Weights of a small GPT-style language model, trained from scratch on English Wikipedia: MLP 1024 SwiGLU.
Each number is 128 + 24 x the weight over its row's rms, rounded and kept within 0 to 255. Layers, rows and columns count from 0. Numbers have three digits each. The size before them is the row's rms in percent of the matrix's.

# q: layer 3 attention query, 384x384, rms 0.0452, rows 0-12,32-44,64-76,96-108, columns 192-287
# k: layer 3 attention key, 96x384, rms 0.0455, rows 0-11, columns 192-287
q0 117:125134137145108159131158136155150170124143131111121111116160155142120144191132118163164146089144109150150157082127140133147116100101127126070111177131118123124132129143150123180157155175145130142140122095158116156099125134149085112133072135114143135175110164116131154164135146136136114120
q32 061:120129132133186159117141150167137112149092152149084100122178110135103124132137146144135164131154107091132118130153155086172129133104152148151135092115150129182137144166155162112129135105080078144117119138116104169128126098138137127121132148130130121189136121087131117097095077129122079113
q64 059:153164144128147122117161174106138096133107094111104128133128141142115121111120133104134109140107125112118149091134111110154119146127124128159167157165181172152173173188123113166149103167114110089099095146096134115188131131103126169112103153142138118143130139085154149096132096112101086072
q96 119:134119148099082163142123135122095156146128104104102130102148146155122137185133083126118107131136141161128139076112102166145112107113110118136098120141099129121111149146157141161115137170099162119151103111158130112110129094155138099126106094075140142156146105135172124137115138158134123174
k0 057:129159083151131160098142124173093127096099078173110111126092153092179120116162103141153156135109136096141156126152171134154132154113129157092135158147108133132124111139093109152129129117123096109099101145174095103115136149123119148133077110104150104113124127135120122133149114103111121152
q1 104:149129111129100141102135131159108124159143113104155128117134153152165147145138086152103088113162097149127135086085138094103137120141126166135153101136183126084130103166123147121109111161122114093121083106149118081131129088135141122102135149174149127127122114123143132109106152156122140076
q33 066:149110134146087097192137145155118157134136155110163160148144120170184121132118100097149166120133126173113135135113138116087119134128148125112120168127136166117148164122144132143133129119149116096113091114114168118178132122146098074120108151100097162099084156176108126150098153108061158062
q65 048:127123093128108126114130121156119119134102115131141157131111116137131137137115123115155119180103127172112153124100101066109155139147153153124159137145153139121149153132122086164123098146118106159173159141114104112155144119083128157176135120094112151130090104107128115069171122110109115143
q97 070:112128145110152114150102141111152126140129116115120145133143157153172172168110138136106158142159082145135151149149142091106109106112096134155086124109074123131074191104135071140136123144117143111163110144135177085126167117085111142090134188138113107108114138119142130132111101107130073120
k1 071:106123136120166106156113152117121115133147135099120151172092101097144117154081110142121128124130146109120161124149101156119131155124153110096159091109137114136132140135125189109135131124167114127172148154117144152129134133154176091151107048133147156152124133123134127136094136129126149147
q2 089:114079123119128136132134100132136118144112101108091098133084113115099125108125127152125119159138141128140103099116160141134114144144174119118150115159155105133184114133107135124099099101117132119161167132123095132179116173115125129096111093164117144126121095126119163146133107127139149098
q34 065:174111130132112077141107100088139144102138118120136104174138109141127125120145114125142109121167094202130148123126111136116139123116157151129107109108145128113141116102117132130155135122189144107122106112110128116126116118118120157123122135109134158134084165122124142180161128132110148117
q66 055:099094127149167142127134113154125179153135141136079120112075114094118123108118120166134140129168117140120129101159111131134081107130139108124127046132105148121116122120123106149148119097112178167165126142122134125181138107167148099096159146133122121120125164107105130104107178121120126174
q98 071:106088125108118107134128106103128142114109160123105151101146131119157153074157127115145148110073130092162150123142163147127150158122163086123140123142106124131172094133107144130125158126131126151126152145097100174121124118123140168120158104097076154103156146119102125136106155129134169129
k2 085:175134154130111143085143171098153167148133135164121087081142136126122105166132170132105144124134118163074164117147130121116123145151097130118155125141141108151129155152130146145149115134054107130107114081126129152128118142160127116103084169088165120116049136117151168145112079100083085124
q3 097:129105092146034148179170130109103136159109129162135173170147123143105190125170116123101087138143141104149124126168124101110109106115101097131133148093125105104142122083115117127120085144122103121135123128152161087070156132126123134123148117106124106139143120141137135107115160170131119093
q35 063:195118119133097149180125186159131114120151133122128161164126118139108157095131120086119087146102136145139117141119160088119117138122122136175157111146141140147136125097106155114164158105121147107123116101141096130123137151135135136105132159114161157107106133152152168133128148127128098134
q67 083:067155128147120178147127148166127084109112082115140166125120111119127116106128145136121105136109174109134115146147111120156108144121132161134132132161123103146078094120151115166120069130059112177121125080131096112115102170153125167145158133115125141107149138100140095108129125138109083107
q99 082:156140102141076148104152134141091160093127120096103172139114130109115163147085106143120096147157145168132116148129118092133133125129075143102093130126101105150148151134122145112117096144139135165147156095165123131110145174154148145136147113119118101170126126131172096137077167154117129144
k3 086:107141143145091142100167150127128138139111096122083129118159139134130116154120123103130124119099134124162158069106135135117135142127088155113119134117095152145131105176129132114174126110121106116134103121139127140143118138083117123126104152091166110156122125108147097152134100134150137127
q4 094:143112115151090104145091153139148123138132110140148110129139142135120113140112149101086137110074183124082122150081147113073150140117160141096145104130164106133102143125142105183128136129159094145144194134133134128147173141094110113113126118137128130107169121130147106102126119097120141146
q36 073:172118143155142144192140160132142187149168133112154146133116104097159146107129095150121086132074105124132138174157101136146128118154138081117148107136144129113142116129150142111182101129149111149093101158163094051091124128165128120118117147159104144102113130108090170127115124077150149153
q68 081:099092142079110114157151113129146168120141166128105122151115136161098141115099114117152144132114106132135144167144170104149099103141108122105126112085097137117110125133127130079148134121168096117143127077131090086133169122112120091128115145119127144179091098132079155159136127102129111116
q100 077:129151138147138180130099124150119142089161118148113096118171110122174149098110145141144170137158128103150160115121153128155144095098134130133136136080110123134122163117117148107152201152145107119110146146092131149125109150124146150125175145149106096098111136106083124136187142126105184072
k4 087:171122139160097132164108111128146141105119118120103156144080118119160117145128089118114140120134081122142151089150150101147135103122126095126125107128119176134157056143105174119113151098138091130085097162164105131111124094103076128130126140103136162104119172090137159114087100105143146136
q5 071:156148175148146151111151118104128138121133158082114170157157122156169115095115134150108134123130085140116130121137147132128142129128105128156099126076154153128123105176135159103121121123095164107179073115141148077138148102147157115160165100140100130163131132117131141123081112103161124112
q37 072:150128185161130124128118124150131131104092129101106167162127157123130133120127103095101135160138119146191143112120159122089143148109183143123091123121144124142147103129116157145129129145167128146065069132115138119141166084111165084132139103185134099141147149142137181148103176127138123081
q69 083:141128145176133119129191148103123161155155122117149118139166143131175134118172117130105110133173138153154110125094187149108140130153114105124122160139158116140115125147137122128166151158170114117140105173100137158116119152115140144112125136141159110111167130105131169105105177159106145089
q101 073:137133110143090116102120143105127143162173067145147183144130192120117151141125114142129101160109064146087141149129112108062115137135151102129124143123131137150125132152172105111130086109147127124175123137164119105127110152142130146115122127145127139131087151111125158112142105143138107127
k5 126:116127130174104136117125119136096088130091111125095133157071155154098152137138109175121105125121148162159180114127126112123097121103125140105121156109110144140134113145178155120131115143141113132135087127165139114104103121109094133102107150105144113161107158110185112130121127148114145104
q6 094:181122151132144104143133173101094151152178109131151116150135128128176177074137131116137131122130063120116129134134119128091127140127116161139166161134147120124132119124167169125150150170118138157131156111075170106131164140145101095140116131131081147161117152083142114142095067162093126145
q38 093:188107156154107162152140144139101148139115123096113121196154166131140148111106121152159086149104160079142127104131172131105152153110159110114073141133121157089111115116149141125136113137104176114117107165134152112123112147147161149121185140147097132105080132146119161132135140131104151124
q70 108:105090133163129069100172122153133139153137137139128129098142104118153156135176134105053133135138118113165144161157114122125106122151178073097079141153137106093122172110094130112114062107143121162130132121138156147133127148177162125130129140112128138122193155111134117126143120114124095158
q102 092:096134082116106138131101142105122107094129139160150121137134139111146128078139097133111133101088134124114103117114124155085107121117102143120118129127135129142118112148157122129161141134122087142110127155092139083147149139125139157150147086133074105113101167132114130107153122168138125128
k6 094:155130133117091118148157152128169146189124108074169139108130073120098145130124120095127083135166123120088127115118133133119143168152152106155163125132092120129101141135078148148113096124129147094145148108104146101118151120155165130120115102157147091135160073075119151131140125128110129127
q7 098:106141127116143174120092085159123148164149112179148114126138119135113117109105144134115132163124162132124139141144124160162126147142174147109134132100146153161160150119166083159173132134148108179125121102103112149111129155122153109118083102111120115157111145092178102108123146104169093128
q39 099:125117117136154165120132111126103169160094153169103156142118137153103133177082117140074151082093143115145118159103118116097145098092098116113156134176143139152151153130166113126123158102140107174113095120120171114110114113175140118156160106129129091134161139146105070164135157123160136117
q71 092:120144143135112155137099125137101116132169140113140122167095121149117163131105163183099165154104119114113143154131152129146122096157189121100145120109109144104136151128130126082148141122121135148124101107159163136131135120139135103128142112152138156104135139173166082192101157130127141140
q103 093:097140126117126124182090124090172148143150095126123121123096107077133093098109131175173177143157093121134141092138144112125099149112159126177086127060165129147152098131105104175129142117186164132145135102136118128124151122108111143152136144134183131094127136147149128082163150081120142119
k7 092:147129136137119129120164139093113076128114158158111152123099133154112162126109098140089103199101130142152127137090170109073131147072083123125103154195135166135122119152151146114125080123121134117104095129145127174095108143132117121143156145095148123156128134141155097173120105150132171121
q8 060:128148119163162147098133105169110158156144133112091132130149132163128133149119151107131084078109167132126145140133129163200136139142170174113146145143147089108150121146097138162154128097119101131131104109118100126157119141154111128125116107142144139165123149175153118093135155144108139045
q40 054:150123136153137126113142143148134120130123145081158098122151144173147132136103155153103160095121102090119145082152117070148134122120121101125128134128101140118153153147145111149147065071080112166134168121169116160151110135134162126123155135131125120083134106117148140122124139114116103099
q72 048:177100144122119124113096144151157137132119164131155086127132152124109115139181143106118120104127101137138128094142118143170128164095120143156100145158094130136135071137117125095090153159153076140083109123121182181109150159163103134121177146120125137152146185115150103174122140142142083087
q104 082:115136155106097154128105147139119142150136128087110120131137153176111156180155089114117115148135139142143142090111105147133084098125105163144097136117062132093123144144138138110094162165101163121129100084130135154124123100150127111179116145070146137144108102115164157147131134149116105121
k8 085:134107127159092144122145143112114146120094132112112161150114164167130168162146094162093128146129148106134151101130165118136088088087070162129117147120140105140118117127135141074133152149131142109087114126143102134120089090123091150131118128113157133156151148138146137137087170093142155129
q9 095:132100127126082154115180149129086134107074135119115113123114126136110140156126099104125165145175148152131111123133130090137120096113130161146110139141087104121132102106142114121141106167096096106102120091138156144109118114097175106130094148140143112145143113102134132123119133170144100099
q41 064:099133083133138139128145125197128110109106130141115097102094099154124119139124116101135127178153179098134100137116122130148135138134122133118125168140128113155106124141119135136130106134087142139155125128148140131144121116163109124169080101119123110103158108181108086140103116124091117134
q73 058:095154139169162151135115185151107076139104123162119139098085132118124098125172132105128128145127163102142117115143116077142127131113104116088126130152166134176133152137120116190099115167132118113091143118162141122093112157103140148131185150108128143129119164084123106133116085127078114097
q105 074:102112128086087116138133133111092152129098118099116139121126171192130170175150105163100133141174155150151136127121100134098104106139105096119083126128079132087094167091131110124135120135109171134141123144178127146104113133083147133095140142114102136143140148126144139095119140118101107121
k9 086:172149098153099121119140123112084161102081113124109119151115158110148159150142081129112126153139106126156159111119160092165104083113109156112110165124131170107121139148135127075121116113129115112085072109174107125072136130115099155148122185124170128137134144108117086137127146112130155079
q10 100:132128112112065123117132119101114132103129151105145098139093134151131152139101086151116135171155149144141137126153153104125116093116093103123120124159123170141107116090168128142139119128102118127113123111160149098127120137148119128114140176141133114157123171096172110091120150143148137144
q42 064:156123116153084127151129161185119122128157114159108124168118135139120109101112133142131129122132147119145140132114151113127081118129130146116110146124139159141119116122088143074112132100137175164106125092154142151123183146141121158150162136110171145083058164175112122153146164147118118092
q74 067:091157102167159150096140165148107075120087102175137146099076124118149142106136145106132093158128145135139113132126112113174135156146121126121157135145157112129099132133114131135089125128113092096114129160165128131102116172128136120106146149096069107101130147091145138110149113143105132122
q106 074:142097137079066135126156123116102126120109138117129163089128131171127133161124073162108142091148141164159190079111098140074136123135099178153112094152088145107113109109148152100152134136084134132151162114161136155127101110120155120116152113105161149095192125126141103110150129134100143165
k10 093:123133138116142151120143122153129110139100110116087148143137158147090163132126110162089132158188092126117139124144154117101111096088151113105132103103113113104145086150145150082128127118148127100140105157118125130124129136109113168124143153108148144167139147097158091119088122133153134118
q11 087:125148118154122108140157136126109136103131138150094130112119133184128114131119099129136168107151105150122123116123144118103138152111117109128117114096106114131165109109105132145138148107112125135185120166189139157180144176163158112168123182109093123110110122143155162147145093106139081148
q43 064:065172167080150140153153116138116104106080177181133116084109127135122143180132133121138141149134149093136112169151127095167107146099086097139112164136128110148054126131125123126091124149133116147185119158136139140155141118144151146132131128109122123111152132128125122112140073153132120189
q75 074:133183137142083181097154130136130132137137153152132142194129132125140164143114162140129134087137094120128136123112114108128142093117079115148087147112141092163119085140155133150114146131129126115160091158140129136144146083113149154132104105085129155131162150113135114146121118137178115157
q107 069:142111129159126139110137106115121138144119110140120180126100117115101142118094088100126109101110113142139106142125143165168124120082129104102147142125117109178188147151129166139092156165160120127168091106102118169082102146157131153133130143130126066138148116110127132161077124137138129153
k11 099:104127157132150131148111100143124126113154142132178110121139095148140130137083150086104123172125128140153107127102118152149104101161125095147159125165129130085107131146117149144162151091130150141094142138099145150079171138154130129100138122115094129079168138117103110107142131076111118123
q12 101:121095134154094147096140151138100116099151123134108169128131143141150150144089093154113177142145089135124122137122141106095093120082120138161157107124127164154158128121167136157155143152124082134119117108145125129120129157112114152117126150134102143112112086133165178113100144152174164110
q44 077:123121148146129094142144104122145119158132101120120116141147135153145137081132116154120103156168115173149102131110143130108088110125142180153088152119127126130147080135153148115140130129130110124100127139138099135134194089134131108153148147133148143122071135172138163178106159125146129131
q76 081:125194115167125151132116148116100078104124122099169176122124117123073133101138174108107078104124135149134108145120095124102171102129119176104145138161117133128132090089146103161122078133116121124115146134128110145116163134117122161131138111074139151125143126130164119160122156130142070144
q108 089:139137124136126153138164155111122121155128159100112171129113144136090134144114137098081098132188128118145130099087105130128115089090109143103109128098112133125135156127140154153098172155175113122142118137127135142110125149129149140141140173132137128153130140086154181122133116149108105118